Weights of a small GPT-style language model, trained from scratch on English Wikipedia.
Size: MLP 2048 SwiGLU, vocabulary 42396.
Training: 634M tokens, 9672 steps.
Each number is 500 + 25 x the weight over its row's rms, rounded and kept within 0 to 999. Layers, rows and columns count from 0. Numbers have three digits each. The size before them is the row's rms in percent of the matrix's.

# v: layer 3 attention value, 512x512, rms 0.042, rows 202-254, columns 256-383
# o: layer 3 attention output (transposed), 512x512, rms 0.0764, rows 202-253, columns 256-383
v202 098:490513475489492493535494495450489520475501536474488503473458544493506475528496520491509438585470510523497463516503468464494470458540526523500523437482509523464497444498477526518528472487513485509457545456494488499501508444470451549482504498551490493447482485494499491494538501534521479503502490513476487501486460524503480507459502522518490491529448519454469483501474499511507512509524
o202 097:518488475523496464507517477465513456496508525490489484498481495509481505514488511492517495545524492459451498526491465466459480474538525504499507492467492511476509519514512505561554508468483490503498538479524487482467490488505472530518557569537465474468485510445493491490479509492532470490572482519471500494488505512468506528454510502495510466533480503472449483520521482521511482512494
v203 094:511529504494506508518518506450538486513499478487520487496513514485439494503509517510514523489534474472480482480505522504486446446507495498477508453483506471548480491498526492481522478514476552459506524510481513508484520541489447528525502503459471503518527495487507511526517503502503516527501443506524484527499488488465532503499476511513490505484457518473523477513506490511480495472478
o203 086:502492507499497498521528492526541521497503475501505493510484544475447485501494522505512462490493446476508510504538524510475505505459518494514477548502545499510502492501490502484548493525497486489488548508481494534432466500533456527503500491515502522515529492507503501491472490537510535545511481514537487510514502503512491509503536496505507501525502515481548529520479532479504498493471
v204 095:494477529522552473493509524456470488518533451538500504511549517508521503509513487494529496521491498498525491482526528493483517508457518495518504507571499486493466487491507496465484476536527514489425503515546495502491526538489573511505534500521492511541486529522569532454494516527494435475490496508476504505499489487518514484520482506465542516507481507515484472491473488509514483508520
o204 089:492512542513503458495500494502462486549510460527520533548525548492517489511493502477481499510492538490485505480473525474515513538469522517524511466551527505503509520458521509499492493528517497513440491499509484515489504502481521486491464512528495514536483495524545520537537488509503489478455504494463508514497482506528525452528494477493520489497488498503492508504530520520472510515484
v205 100:496463480505549530497506488499547492481497496509509510521457517500493480500501498517498498545526524467519502535494505521497467512512511525511477533515491481491487522523507468523522509500502480515480528507514511490495475533476527494477473500517478492532497480520510487500464461500518463485505545482500468522500512512477555546534460494480483462521508529513514493513479499491500498512486
o205 088:517485518462540519474492444510522480499460492506492516480513511504459506496496517518479522526530508493499491497523516465466459473469547522490498490489526541496507485538510507470511508481480521548499496472509524470522492521506493503498476540490454487569471510482511539502518483516501503511518492443476530499495509521491501562512535484485528474556494483527481510496477470533497495509481
v206 102:497459505518486530497548476510461494510487506521533493504529515483486505464466507494450501512477559481482489509496502485501486485484479510508497535540511472534477489489498536502482476517521515459462503498489525455499489543500460482512507489480483508519489500508507480494515502520485551516482529533470492542484527515462471484515520485475446475531558464501495508518492487467491542536514
o206 095:461454458523480473512552508526488462471481507526493500530541518456479543453479528508464553513501501495529514474554538503520464447509491493487537518526528453527528500495518536512500465503501511477477520506491492487451517525480475513465499516436528492535487510500473499491479473520496536530474532517483518545509514500488507509509479473519473466501459487499529525524502519457477530479496
v207 096:496517486470501497446466507449479511500493527496490481481549471485476508503468477487516464528522505457531546500510513493482506455534515495531452489574506489469503503517497483560519498481483491459502491482521517524493474492493522500548502466502532511512497539502494487525512493509506454509500523505477481473451517489454479528483505527498542499523536515471435526505541527509508493502487
o207 090:513494513519495474473445509479505518452500476526534460446521469503497538512494509507528504472459503494497505528480514552479486460518510491512504476537544531497498528503498498545521524486502476452488543491485472525519495493478505516555495465521515504497506547484507503526497497506517488545487526491488529508484534509432511511454517504489551515520512525511463503538543510497496479497477
v208 095:476524496500465481448569522531566507494510519498471491491499492524456516465514495500512503530502520514474479525496529513513458527506534513509484515521477528498469529474527492517503505515500519460513504498508499542472479514508534504459470488473488531523488514484499434521493535526504467474448525488467515608510537539498566486513538505517519508490542545488491498449489497480528465519512
o208 095:525504492516496484488564492479532499504517517542477464494489499542451528473543488512513522494429517472481502446500492509515494515481526494513477494498483506500484495513544545516471464474511522476516496476487498528513497481491527474492492491440517509512484506460491457532495485516505484488452506505434484552496517527507537474472529500517472507506485575467479491457472518512516510531521
v209 099:485564511514531469494494470538497530496475484467531511498488517479476530466463515485486532520470488494493491475499486525498498481521518499525523517532513547496462528489485516526470463516489514514492484521522532539513519534511464551513533495494535498459472520519533506507483530492521498494479492506472503533462538518533525497515517526515512523502515494465499497515485482505533548481479
o209 084:470522512505510497485505493520503469504511475493492464494520525453499502458495508500509480547494500522505497556477467547550489538460499490496488510482510501514484517494534492514482526496436504497502521544522520542517484491565478531486563467487516510477500478560533500503561500442518525522453508512462458530478499513560465497484522530524481519481490495514513506471465516525480494493494
v210 105:496477476515515438474524517502517486495498461490511487536463512490581507544518476552488484490508496517500474483490490529465489504512490491527478491419526496505472478492496502538460499526499561516504530485550497497522456509488535505477491529549504522525507483518538520496518488491487449473493528515524522456484494503528505489498523512473493528499504496535506492514465479497540539506502
o210 097:511505512513505462483496489522500445458484493460543476526512501490553525510507503509522536483500525481536424521482509513486510542502493514523518481449561466542500445462496502521538474475473536489532553515509527519515509509512520516460541499559485524516467473503514514533452522525469466500477478495486473498495477494501471546529481526479478541518524482491536475515460461476512522497486
v211 093:519547481502481474492494423512439457522535498499489517488465519497469514512495497538543474486510551494494495480469502511497495498469460475501559506473514498487519468547502498474526481506492494486533519511479512478477532521490486511480487485497522541516465505475525502502527460480499482517483471517493471500499528502488493534502473522490484503507500492471503529522524480511510482525502
o211 092:508527499501475491497446524493441497508519488508518525541476512493468508525493494495523546516525544502471503502475441499478491518512485508519519492454515522476433513526509489495542510491535507534522508478524476519524519509485453532494491490493549535485530491475538510511533513485524480475496488490492476513445524493504544538472483513508475497441524527496512519516511472567513535503528
v212 097:509505468477462557472468525483524507504493506512509487518469472486524491538467489466443523512523426511469562498460494457486487504491516528464492479493501533496494526492527475539526496542498498482517486515456516482496510469493510538473495500437461520545515500489495514502507501537485518532522493487509488511488499495504471492483470488489491517487447484539526513533519508504473505521525
o212 095:527504501496491508515452463507544528510469484481477488523443534452532484560488529558460462507425460532506527489487508493468511496469538480489461507493476540532505532506472480563489551523549488493503461586465502489501470479450478545506497485430496525526516511481504515492521494521483482505521514486522505493505528447499480488517490545499501525479501516523469497508519529471521484504484
v213 095:508472508498488528501476498499486528498506474472522497541489482465492492487487512525528482521473487506515425485490511493505515484526472516494510473506503518475507532504503532468526511512508487466471488503504526511500479482512480515520482535485526502499495508543510528490495482499515465547495510488492501480524507498512525508482501496522484497477450501550553533497459556501497469531491
o213 087:493498486508486496459497454502479488488508476517503464522525474454483490473480494532465526499516484530488418522490510500497494456498463488459523534440513465470473545496478468499491548504534493474459465492500492482506499500511512466487486551477501470500511476495502503464547531482517477520497474471507488491544523477500527478521493554523479515504493496539526490464469479486510516544515
v214 101:479451475494498439417530532492518486514479484502532499484494518531524523520608504513455519514565503514487516521511493504462531476538476494552511509473484485523443478509521494510471522494533503521498552481498505480531461513555515503518551512497491473520531434459508457518510467511495517485540490457516529481507508496499465510536475494498489448490525539487513521518441495491507475512471
o214 090:510478505492488460489519537519510530523490512571512493482524520503512442514552541490479543475474520503536492540496493521486521517559467480570523487462515449504503459496504516496466532474521469492521477453473491506522496553502515495526510514477490463521530476463503441514512477489499464494530492496510509515503474509496499494555510495478453445468524505488480514520447448456468469506522
v215 095:510517476491490516481494516499485511485502478507498488475501515497476484522481499444452505483483494506499460537479492541524539500489487501461523491499530504489492487501477497522490526492505513479487496516506516568489472522494497541500498501493458495483530470487451485519497484466485492479506511512551494541485469510480514498486501477537484476490508509501498487522509524498503528482499
o215 091:514526462485489527515521482515523513477519436485481541504502476516506476516509500485481524478487446473510475509520497575499532505472470550495515548503552494530500509506512518482512500508484531454494487538507534528546473514476506566532508504532459523483487451512472499560480540467437518495505536489518520560506499496468484479476487497520499432498539547506509497519501516491519508471479
v216 107:518479519534518500518519517498524505522546568515498490507524507525565498508531477504510534500503454467504518526548473485493494495491512484490475515484486485484482511483493520507517546507497515503484507507517498576490477522508550459483507527510527511438503471485477515498508482523501537517490507472514527532519450485510498501501495493486533464506524452483523524527531506513506505510520
o216 090:500478463526552526492532506511525489507504560532515471511492555531540478520502513499491485495519495506528514539517539483508517525513538551483478498511467490489524504469476467511489493457460494498502519521486496537455483536503546472540496508483513493459513478477456476497470512521470503509467496498491460485525478500521461515501500521507504453543519453483531510509516505483478495487475
v217 101:526560530503491497566475491490515440522437504517511518491504478552497511483476473482548512480507502519483520498543505493514491538514512460472525519538472488543487468525528494525519502518505495554486466480488500545486491444503561462500497501516520505483504490498504462506505506496498519524484532482499489524513495508468504528516504507532536519518537534506469475530510484521497494494496
o217 097:539558526521514519503460496493539511513498512471528518475521497569504499461488491506496486468488476486499488461497514472467503450513494475512500545537481507506518482557519525526481504501539478524500500519486557525472491474521538464526546531501530505495500480459507461498492493488489491523490468509528514507543483469526476513497476468518516509540500499501481514503499496553491484506536
v218 102:475543453516486470488451457513499507483497474512537472499510523527431526488443517556534527479478502506507457507493510494497476496502480491496530532543493521456529503517507491530469506494494523479551503535493530541496480505485566452501488493479454498458501475509552504491517472475526529482503460483469504545504532541515513489511512508481531521510572499519498470477520517515508492513510
o218 092:480514524493474492457451527522474461513470499522548502500484476521470531482446496536528498500518505494504515535481472527549503480481538476521472496517481479475492490513507515511505464453503538493540528540508519507506542466541559490514453488488508492479503487498565492500486532517521478476495472512513516541485525476510470507485455472484552522522529498502512444461513477482540475510494
v219 102:481491545500489533449485515508513509518550474512497487522498519492550503493468527504504552428504464497488489516484463501497536456510473478459534513473486502484470475539505493462501477530523486504438459487479528514524520544473501543523510515501460508526517516514502475476501488507505511481480470542495520461508490492530513510491470503507495470484442516507535504539485504488492502496523
o219 098:528472492509515475485513523482530478545527476507526548524478485465539471509508526537515509482499492508525523481488501546523510507503458538457508475472472484467514525512510445483529463451546469495484457549474555496496511498502513491490516542503505505532512522502533478526499511494527513477509471514496536500474541484485499490484506518490453483518505514502529504484513473470499507456519
v220 092:508476540502504560452496454511489489479526456468514496540497521500545482455454488547533508493507534501507531495484495513496523507508492523469461525507506495489485502478494495500510490480488505488556488542505510542481486538533540487505496471525515523516520522493543510507508519506506508493486530533501480492494507507482517499519532498508499509496528518446509501483541524506521407522508
o220 088:483501496480501541471489507490491473491532464493516472498517495494531478480476515532508548493528519569460506513504517507538478443533497509449505523497459479484518531470506453511528528484478455480516496527473538520525530531535508506501526502477506516546474517490476507486521488486504466504500499495492522489480531488506525525534462558524473498531499468497531538475527483534530442471500
v221 096:503523538497520516525473563464519467467492544478487464503470474511515501497521556516535495552449494530474527488495504503506459511496541510496493532490485465512514473494487465493477525521478497547504490507493482465512481471471505511454480467472526491452480498496459497521526493512503547502509492506497487493520469510570504477510498482529481486493416539502463458488506517466496526485491
o221 091:539520482506519504524503524471490484476483501494503517503498483522532492516522541509497448513476495469449490469547489519500509513507552509506465509545497439505498481509483484508513513493491511488486527518491508482515474481416463508477465504473565485447510496471507499501514488504496514463522528504533522496534513482553481502521528498545505477473483520485509462449506495504517483492488
v222 094:474503496509503519472488509506531499466486450486461492491486492473511469498510481523583540534526410488499522476491538467490521520522494463495548490517508513482488501474522496466515492497526524499538494509506476511491560498498443549556501504455512510554525541458462519500476477493492468521479487530537511531503497476522477488493507507527545501484527515479504503508492490501478505486525
o222 091:507514495489500534474477505504514457499484480482516521484496529514522459486550470521547453493503464505469493515506497519497512493521525469509469522538518494497510525495495469464518502518490495517534514540515533499525547481517472547511506475490530549529536491450487490502476550486491489497473514492481500518520528499544518487518515515498539491515499528474472502548487490497519494499525
v223 103:516508491468493457523489491522514472497546511515464480522519480517470480508538526529483502530523463502495482491454512501528537545512505513493492509480528531515490547522516501453496486503478457507482494527505485488489533530502509501463485519474492517497474497484439466509477525453520469481472498498521510568491509504531508514506479487513476519488498474546500486499518526499471480483550
o223 092:500494490496509504485464514508495524488506533494476499484489488518503501494536487494539493541509470502527545483505499500506517547468493545501492480474507542508493529503491496458486478515490503514481459535493484515516508537516499510493502528461449497493493517505448488515490499466518489484446537504552505555497505457512515569495523496480482541458482523519492528505498518484508465479511
v224 095:481509506482480502477530482498457498501485551488454500467502468509507480513534492481530475524502558481514467499514493491500503484465493473502481494505489538485522506499503480459523504514498491513475516517536486534497451523539520559505522495516461487521519470511450483507475482493497525453519541525529517480551519484494455482490516534494515490510511493506480496445497491479488482493481
o224 093:488539505492477491477510516467469528520532524495466507494515446451520484555542494492524523487490529504529447478477484481457493516524513503502504513469470526496492476481461489475494470500457419505526531488528493496536483495518520576509470529506503460518484474492466495552506482495511526471534536477478523485496501460541502528507499490512498488478472505498487480460502500475489521475476
v225 104:534559471508506510471453516520503483531440497515479507522498499489529495543471476471481439507492494501509479476493494457494513493495530492510461512528516514431510511518522506517498537503499517527507518487487502515490516459571499436541514449517486524501494454508488508511519500480497528502498509490507479474503447505548496510504468521508462492487528521540469581540519482482512504493530
o225 089:477530471502486468488469490545535475504474570493504505526506474469539441489542518471507516507474512493536467432490500482502523444475548516514486501494474520481505513481480511497493503500490520530503499511492502479495526491537513498539505440482511520506528507482495506491489481478483466510508476520492505481525491504523518483495493547491503495473491492499458565540509503491485490489499
v226 096:484469471528517481467472515497475532497486497485477467501534473519517516482513492461508516444524512511498505497493514511531488487496512508506522471453535489524513508516517509502524460505511483532437488483494439539499529500489532525547482529486495501497510503482515525488530495514513527491457463525482521473510509464519496495487526504482502502508525507544488520507434472487494538493492
o226 094:464509514460486480478519496454463513517521462492472470489522470530494530479495533459476520445539515498459507476507507493492485495520506501511498485491499531507519493516508505490547491496520538501479505513518484528529522547481573491532499508494542508547450514518560516513518506467496501497486501459503521465507519470523514514475514495498548540499526517537508550507440496476504526506510
v227 099:480512469515523537502475528494531555472550481520486468513489518508466474523482529482533500480530441485495514508479512493504537497509516472531500459465490477508487498475488481438534496506488478478522491488509494540502475491475515444538522493488506468517521468498471528486484444545505500470529529502438520477505473529499523501460482485471490514472521492470520475517581497514504501482498
o227 091:502530514501535454535475522499527525503536480473525496505488563491474512504510488532506494511470462485520515481511544512480498496469500514470555512515512488510512532523448471455509510532486535482532528494490530525458491498479507469494489506518469469512517500454468493517492459514499525516475516466485506480496494505537529492515508453486509551502504471481515495485556494546448500497530
v228 099:516515518507452515472482546531458509477476508509487477507495501481452493508497516480473471455472506524489517469506543473527468482468475522501524522510496445546494460487509496514498492509505511524480461508468494517487493486538481490486535477487513487490482498476507474488504550501495494487501469519476537460512498516451495528519460491509516501508499568497538521524458511494483519484493
o228 084:487479494507468512489456491489446529500451535480503503489495533457482472507499494485507501480539504504473465461507528504499512505487431512534502455520517472494487445450519509523482491479529495518472484509481474503515501506517499518507476500482522474463512481480517472497523546505492492483485493504438511499489501530469526513506506445547466526497502529508522493503479486465543489513485
v229 102:477489487507512517490503518525491484492536468505486533485533507519518500485492536518472521499508527494492456472496522510510504500485502514480510490469531493472494518506515500516471500462510474507449491496526488508518469561527471529488532517500514509476516555480434431487467495467511494502516482503504479501508472505500549529497520499462503494473564541486473461515474454494469545486488
o229 086:527501498514506506491497497498519513489496475529441513486519496457497482481474495517501473541488508494487486526498550522559463523482509501493525518438495483508509458472541509495477493473557494502468483504520531515520479510549465503492526491546506522511467536511466444536491553482494530498531490448471447498513488511535488530473504499508477523521492526517511483498503495490493488472529
v230 103:474479464495502522513483513515481494504469469497486534505495510479493495478515518489469516497525519491496506507541475487541561504509541484519505499508503479489466525462494503502505495518487483488503506507473512529516472463527463495544499486490500510512484456518480500472493471522489478510463512483506512520487556501482492515529531505514512508495550500518498459551473523467530523479491
o230 090:485500480499469517539502532503496476510479488499496499495537496497479504460515505478474486467513524470496541503486532516520508506475532463514496507505536515477497517488464528470473477517507518499479466532509516505474484486542484465510487515517516528511430493525476499568558498501488499478487518493510509515477532534482497525523499511510512483519500499528503497538445540514493533499488
v231 102:463463454447502507525499485504593478490418500500512496511517535490569525517474490477451520460478505502503559489497570486483452471511526448497541541506498479506493507497509509526487445452485521494500497472519474541513505499468487471460520547520547523498495469493550490492520499512509491534500533495464515491516481484519506507507485494487523483503466470498514513480491476486505495537518
o231 095:469487498498503557527458470525551513488441490522503516483560524502555508482473509465531513477467488496466494497499516502471482515507519528489490489481489479512517492486461497513505472480454513499472526497515508501501492497497475473487564484463512502489518484514536501462520497468513483515474509495528475487554496446519501534495479462494507502481495481476577499513491478474479496508528
v232 104:499495464497508448525543525464470510520475517518485501545505484501509500500513527521462497458517477525486499479515475518523486540433533505467498471516502507511496486504493493516513497515492532480545512485492477472496439465475517505497486497509475487489510506511449483481537475562500491475484521489490492548476503499540473503479499486462491472493487502504513560433550474477553517497481
o232 094:513521509512468471523536505475482524530496513489517522534552500530492573494522469473488510495464460503485490512524479519505476530419537492546474526512495477520513511515506523548509487482467496505546496529485524453512504476517489484482475495500451499468477493545458494482526521559481480449511511519478502540510478527556489461489471516495534500485470494494544507469515471539478549535477
v233 093:511548476483483465498527468484511495474510521470507494486505515476475501484547483532442509461489460510502536490537489477522508518492511508501489491538532531490520527475470486497525490518545540531473534482522497475518509495542509517549508505523474521491532504496460453526515537510487519486509547490506500481491501492436473487490541492505495458492533492490476528471476496512486556519530
o233 089:488525464461479530532530496508509488512522531484471519497495479472497512502520499545502517459460458496502505479497459473511478469462518517544469462505514557492512518496499496488545521467501520551512474477492509503517493512512494526524535486518526563518511534484449477533533529497557475498525515520503482517529470459421509518516532498495509461470516432492493517505481481492499503498518
v234 092:511496519502474436531512482500504525477486414507533508548503491494519467524535508460550483490525489516496494509492506541495482516504470503515523513512493502528522504486460487542485508480510458501576536515529493484498504508483521480479506518519491488529508479465522517493480536528504484495474485505543508565489474492508481515505489502437459478530510526500507492477553480539513475530503
o234 088:499500535500487455509479482492514511502504458496540464563495527472470487530514505485517467519459499495487499527475520506462464485528484489517522455487498518534527499492478468529468510494470482491540497496503548483517547488506498463459466487516530485484511506513496501556511492494496487512457513493539478550468521523473477483496521477494475490506490508515485481467494512483509471513482
v235 093:458475482489508488495492474476471506497535484488527482510506511522466494523502505518453528533505553494503514518471506505516453547514499498496509523477504487515490495517499500489473511494531517464514491468494486523510474473480540552527464499495531466489511472508454441485504500474491522502497523489557496544499527484535530479524527539546480466502511492478514494450506477443490466487491
o235 088:485493482531484477505500504466484510502513520543516480500471520491433495478496449519463504523511486536525468513513510502501449591518519444539528489490490518500500526527465506451510509506524501477491507437516482513488504507501519521529461473506475460486474484518460484493493519496486500505484475460551506504521501460501505487506519492496483441508487485521508502504523501429464468482494
v236 097:492503493532472520533517490510548501521537505517541485495503483489432496554474476460477525480458498538513488458507541510536452527491464475502495514481490519531527500531503476506483482481515503502513504536438501469508531484528457499552506474535481459462492492550509467503515487470501472537506511508520445488528485513455530503505426507518531539469504440499524503497485499485479513495513
o236 096:484494445513533491508520530476516492487486485449510466529489476487467480509491495479463506485515474493454496491523543497553494489495450477494473490512469517504549483477506510515505518492480469444496483513460470507510489518538500484510491537510469481484511485520529478491511526507485497546471516469524474512511458497444486517510493478501494521463507460538544510467492537501498521513462
v237 096:549509498502512540507459472501508503536541527498443522514471504478407494558537510476437504517515464492512527506458528491478503526459509512521482483552496474541514486529513498523461517496494568497507463517502445548503486481488460514519514499455530512511501517480492497504509476495510523493494480508534490530474510516535483507493509471488558474503535514513485485522545461492469486513489
o237 096:508505504521537532495489480493519503449495494519481507487499496471453480544504525474488492505522485531490495513517501469483500513460514536503507506505494458542505470522511548503542508479491518545496516498480486541523484494507504517556526518469488525507513514497486464482507478512497537487509503491517521535492487529525461547474489519473511468494512547508472502524504487495501509440447
v238 105:478499496498530543608464527455472544515490420489489455523530491519441513472516504492483516526526499482495497503489496512497487473486481503498496528489507470518544488457504528466474534514477469473552503483499507460497471537511490499507488494482511494528546447521416476479491510501526502539479522494484479521469499497512515475511499510498462532507516516521519526508531496505525502500513
o238 084:543517471496518491550473475466454518507518468514527507504537504525447498464506490506477528501497500481471538488508474512485489484498494450496491477495476498500497538485501475437486525502470475476525491454518530478469528518468497538529491482517471501482509495494488479499480524511512501547502516493462527525480474499492532486522486508486480531503488480532532546465534519490477498465516
v239 104:492547504502500505516486498511523493482547455487519526519447464512502489507570467498469517501474500544513469510523513472517512513512486431479507567496512489504525501504507483488457510509498518512531514508522478539493513571473573496495524518428501510582467517489525477484515492472502482494519502523476439520487511503483510490511497494503515494517443487498513515484477551485486486499526
o239 085:513515517489505484496492486470488482497496481516501459514477461513487513492533496508483495475452521518508500494467458474546531526510510494468503499512539526519501504459507453487522504522494491505518555475482527518555515503511515476475505562431529477531482492509481474458508547485489500483505528464530510494497504534492470509500506482492531455499504473495527525514513494482516491485494
v240 101:472517536518507517454435502497507519497444545518522539534521516489431518508469517502528495477490499478486497490477545471529486466491491476522470516468492490516500507543494506509475479513487488476471497501540477484487485478526464526542535459525471463487515477483468489490544515514511529547500522493562500530511481487503509475528489496507486507489504502477503519483510485483488492506517
o240 099:500481520460491474472456488517489495536483503492512532543488471501462527511473536508515512509539488499529502488477487511533506466465504534493508493495460523531510508505423455512503486488523546490516487522549473491495502491510472537526509463528503483491510472468487530518513467492494521540491505471540522548521509472513484489531480508475477535468474537469486537505512493496516487435512
v241 092:515480526499471531473498476538491513540512493514518492535483503508468497496460500481500493533497510519488488505484515476515474519533472492500497518422499464446528484499510510510523576539511472507509449504478495486465498507458512503502527505525506478479493452484522509458473512507478450479474539483478501481481523520480487545515551529491497444494519507492552525492511482473483502524500
o241 092:535460507485531472500438509500443480512501477506516525507482502492491455527471492517521501505520498511490481490486533456533507542520450495484528509471507507487475474485483482505487514503500494467543539496479488479476553469525515511493525518484509433484507450457504511477492515506491502486507539542487451502486508499492483485447520497541519467494482527485545495516537499529489502474472
v242 098:529515519514469533490493536534457500492525484486484517477499490483551482493557434498532509505464466516506476522530525486547506504512485490512558515537522491492468500485469526519495486499495481490524479499507502470523517538493470480477509497528487493452511488498439507504508526524490525508458535498495551492548464496498557526496546527507487477494532484504494532534409497491486480479554
o242 091:539550493493521509464515476495474483479517489525481519470478487468547477495514482482515505479458444551522487491555528509513500461516479527490517507488527542457503488488546497496526510500545513485533504503511531494540493513512508489508479503561522444480492510500457494486508484475423532507489469496492480500540475548552488535554529487507490498463517494498496553544492493514470500519480
v243 098:513533520450496481470468517517508506488492528520487515525530510487522498488512498514454474477462489511514531522465465535491481501523493497543475466521482499484457532512514456453478474491512516505601540472478489513510526520546480506526517523540502514518491523506472484491517516502503474505505511501490493513526529494461473494499464527523529505471488495474496508456515475471507506478485
o243 088:462507476496476484517517485511517519501501543519465464506535513508518519508509523489509470504502457518497540494466481546518505512484504465533472497480492460477414493514534497439515545506525495521552516497527472510510495524502454514486496549485480517543487500501442475509495511502511487497489486451474486502508504503463484517475509532482506505487500463473497496480483497487497528537527
v244 102:494525461494476482526522524520510534503468515494483477526561485500490468462487520452532501524452528529504482471473505498529499514499526517493471482520507499512492483480482505487501436497494493442511495530479513499496525484471501504491459488500460515483499498515546481507536540528519499507477565487456514492487508525485548513488519497521526463496517478471513478475456508483495494508543
o244 089:529515494499454501527498495497490527519469518541521509509517476533498503487473490482533472532468499470500469474501466545533473459451513491518480517502484507486508476439475460491509482483540448486481487488505523508542480487480482451503467543501483530466493538483545490504531500497560498511490537525479579488532522520497512522470534505470460453458530469477498477487476491462496478522510
v245 106:468520439479485527465488540502477496515513553514495545506464492502555471505522489512510499501511434505516505511486493479490518499514544510483474537452506502468491506500480485481481514516482487529474504503505500484493458486463483515457473496471486507522512516511454510498437491438507479503472539524530543514490473503469478523490523507533518447507461514528532485524464499492511491501499
o245 082:523547474450469513490496547474495518480505507508468510502474471503541484499489539465518485498496471477538514537483489479497485497486541537516482463502504491471488495520463496459519487532485502500484537491452494488523520497466491502508460490479504497512504509538486515495505543479544524504486524461517500525494479504484527565522537447551469467478520506510470510527509500438478501504481
v246 090:474503574515448466533508502504494498519494534528482517495532498476487486496505503483493511473537523529499464522468502508481503518494464468533511463478536512525532507520478508426482516483499513481526465539497468453493488516518536499463490492531502542511470473513492498510522508554484479505496540514525497456522470529499516517484512489495481499481462454536515497497417462484469470478511
o246 085:509529514517506469515512514474488544511497481535546540480515516506486532503525483506483535498521488508455471478482524429517495523473433509511514472500516502507524513472489523474477466529506491491572473515523472433544526515484482518482485488520487506510488506530525524484519495492462523505506530453482529470522503490480495462510481537501506469496522507537518498484464473482535488491516
v247 104:483494514476517490516455480507509522494487506495527501520486495527528515477486525494603473499510535487529460478433532517480495451533489473487450519520487530450491488494483500416492498514493478572485476481479534458514513460517450500467480502477475514455511479520526489489506458473525499476558485498505492561511466511485505503491515480470484478483489516504524466500543527527470496496513
o247 098:490519523490473485520489467492527513514509506495522488518497538543505506502522508512560494467493531514490477531510525509494507499507478498459430466479483487497502474530515470445521530503483541561478441487471534485441526501497473511523507488484499471492529476527522481529495449485530512471545457544518513534490479513499492462542539528485445479492493544498509465538544514491487499518532
v248 099:532479500494558491555518471474553472504496535521486496477522536508465533525498505480485491519505441491493467488505506508473483476520508479461474476512505490479519519473500450505473518480512489495520500529542496470482531467496539490518486529485505471492508490505515574491532481478509483531509517481501454498493509488517495495512509509451531543513527478445460481551524515484525500510518
o248 089:536472497535549511553486470486540535499487461489511500476491522537465488503482493471518511546485491504451494528505511493456504481527504508503466543513492484484504533449479486518465472478543518517466487508514475491496514486521543492500540510509466485490535476500474518536505482469476488501516527451520527506480502498523532526442527520481476547498552509440461468515526475456484531504474
v249 091:514468508521535500519483441499534493518458546498511474553468533496552481488541535550432521434513475539481466504521521458502465485485517499457497539483491496516503503505514485489500470475493501465443522506492489532521505548481469559493486491509517506548504496528516545507509447548469509508519475496512533499505514532470511527489494492467509451504478513509479470498492495494492511516506
o249 091:495462485451509488462458504469552492529489535560501539541486522498561529478488537488461504496458456528545491531473489512474511489488478545480514496508487530510485501485500486501511474471514514497455500500478509500501470540493514530503485520517493512536526525544516506485464481536507544521583492538528506496506534504500475568458500487549500503529484558503490541455489509479531496519461
v250 098:553456473497482500561461470486494472480500494515494479494464510468484508478442514493451544550503487507500529481459526504505486508468489505515523505512499513534503505487499509547543490472497544532511494459449531523475490505562519490513485521479487489486482470495503492488482533518508467466469525493495525464520531489493519511502469510457504488505531527550526496521517493499486483541468
o250 096:492482503488476546521461510488501478500499492535478480510491546482485498482487503483497535505527516548513531491497502487469458471438476480484521459472444502485513508505525502526514521531513530551488510493459499502492487492513520478523501533486486481520469530533522512491472525472493489475454528493516474498476513481491484534497492500517529457524469490490536497499508492542507489519529
v251 099:488518513524511511490462500483501493502500536504487510502499485483484528477496528461539507493498497482527466508538500468504471518465515479490502499529502469439511501512518501522463504487517496478530495484507503459505477458529518527511500458491472522501468519540522537533476509473487505508500489513533498510500549517500484478503527512493486555507557535462493487436524513513480502521469
o251 092:499509484522525504476474540501472496510503510490531494494481486467493517545483514483522465500533511505500464503473489528501490478461522464516454530512506521482486529520473511537497534479534515498485497473529519495511530479502468529489486458488462523501478490513496545504455461497529527517475478500517519517514539538515514482507479493531506566460489534519492457493522535482502523588504
v252 096:498501554467532516481450453473459510506510537525509512506518490465512525499518507533528523519473481528486508491511508510506505502523492519499491515517499499543519502526514521471506471525501538547485494503471521492492513502497497518502514494511506501486523455474522439485517485475483475542540491496531482556502500506486511492465526493481505516488477549528507497458549506522461468501489
o252 092:487524541477487496521448504491466486524535511504484489501538475472493540521496461508496477496490487506471485509472488521496534506543521478504546502520518493499555474544524493451474503479520489543494499506482548474485478482516552501502503513457495486510493470443507490493500515478494499477540511497542451540499503515486518479501487525466444489522477512535498499467513466496515517509490
v253 097:504490523508487483556537513515503479501482558483517508494551474551465512490539512508513537513485494497504506506559492473516483442529502507537501549514497481501506502510532509500453521524489470519551498489502549540468487526533457526494533518513484529465490504504527456494502515488528552485498511538573533488507496515545481499498491473529482484499511468486511529475555498475522476480482
o253 079:499482483479466481577486492539486458505517521532457502502493471516465496502509509509536495506509488531545507478524498447523526454554487530513432498517465496472514496490512477515524483470518503513561483509510559534444452510475480484486533489499522553456465501532492537517502499510506515491531560501530515462491513517531470469527470499491464506506527481493544499489525491483494489483465
v254 104:482497416507444511506503572520534511493567471494489481514503524497522506531567529521484495523498495505505501483480496493475496503481516513475495477490501494524487518504485516478518439511474497515466478514474490472501519541485502507474500528483522502478498518549491507500487476519497498508501501522485485530485491498548517490500515488480493508478459484519510472463430515529463484523524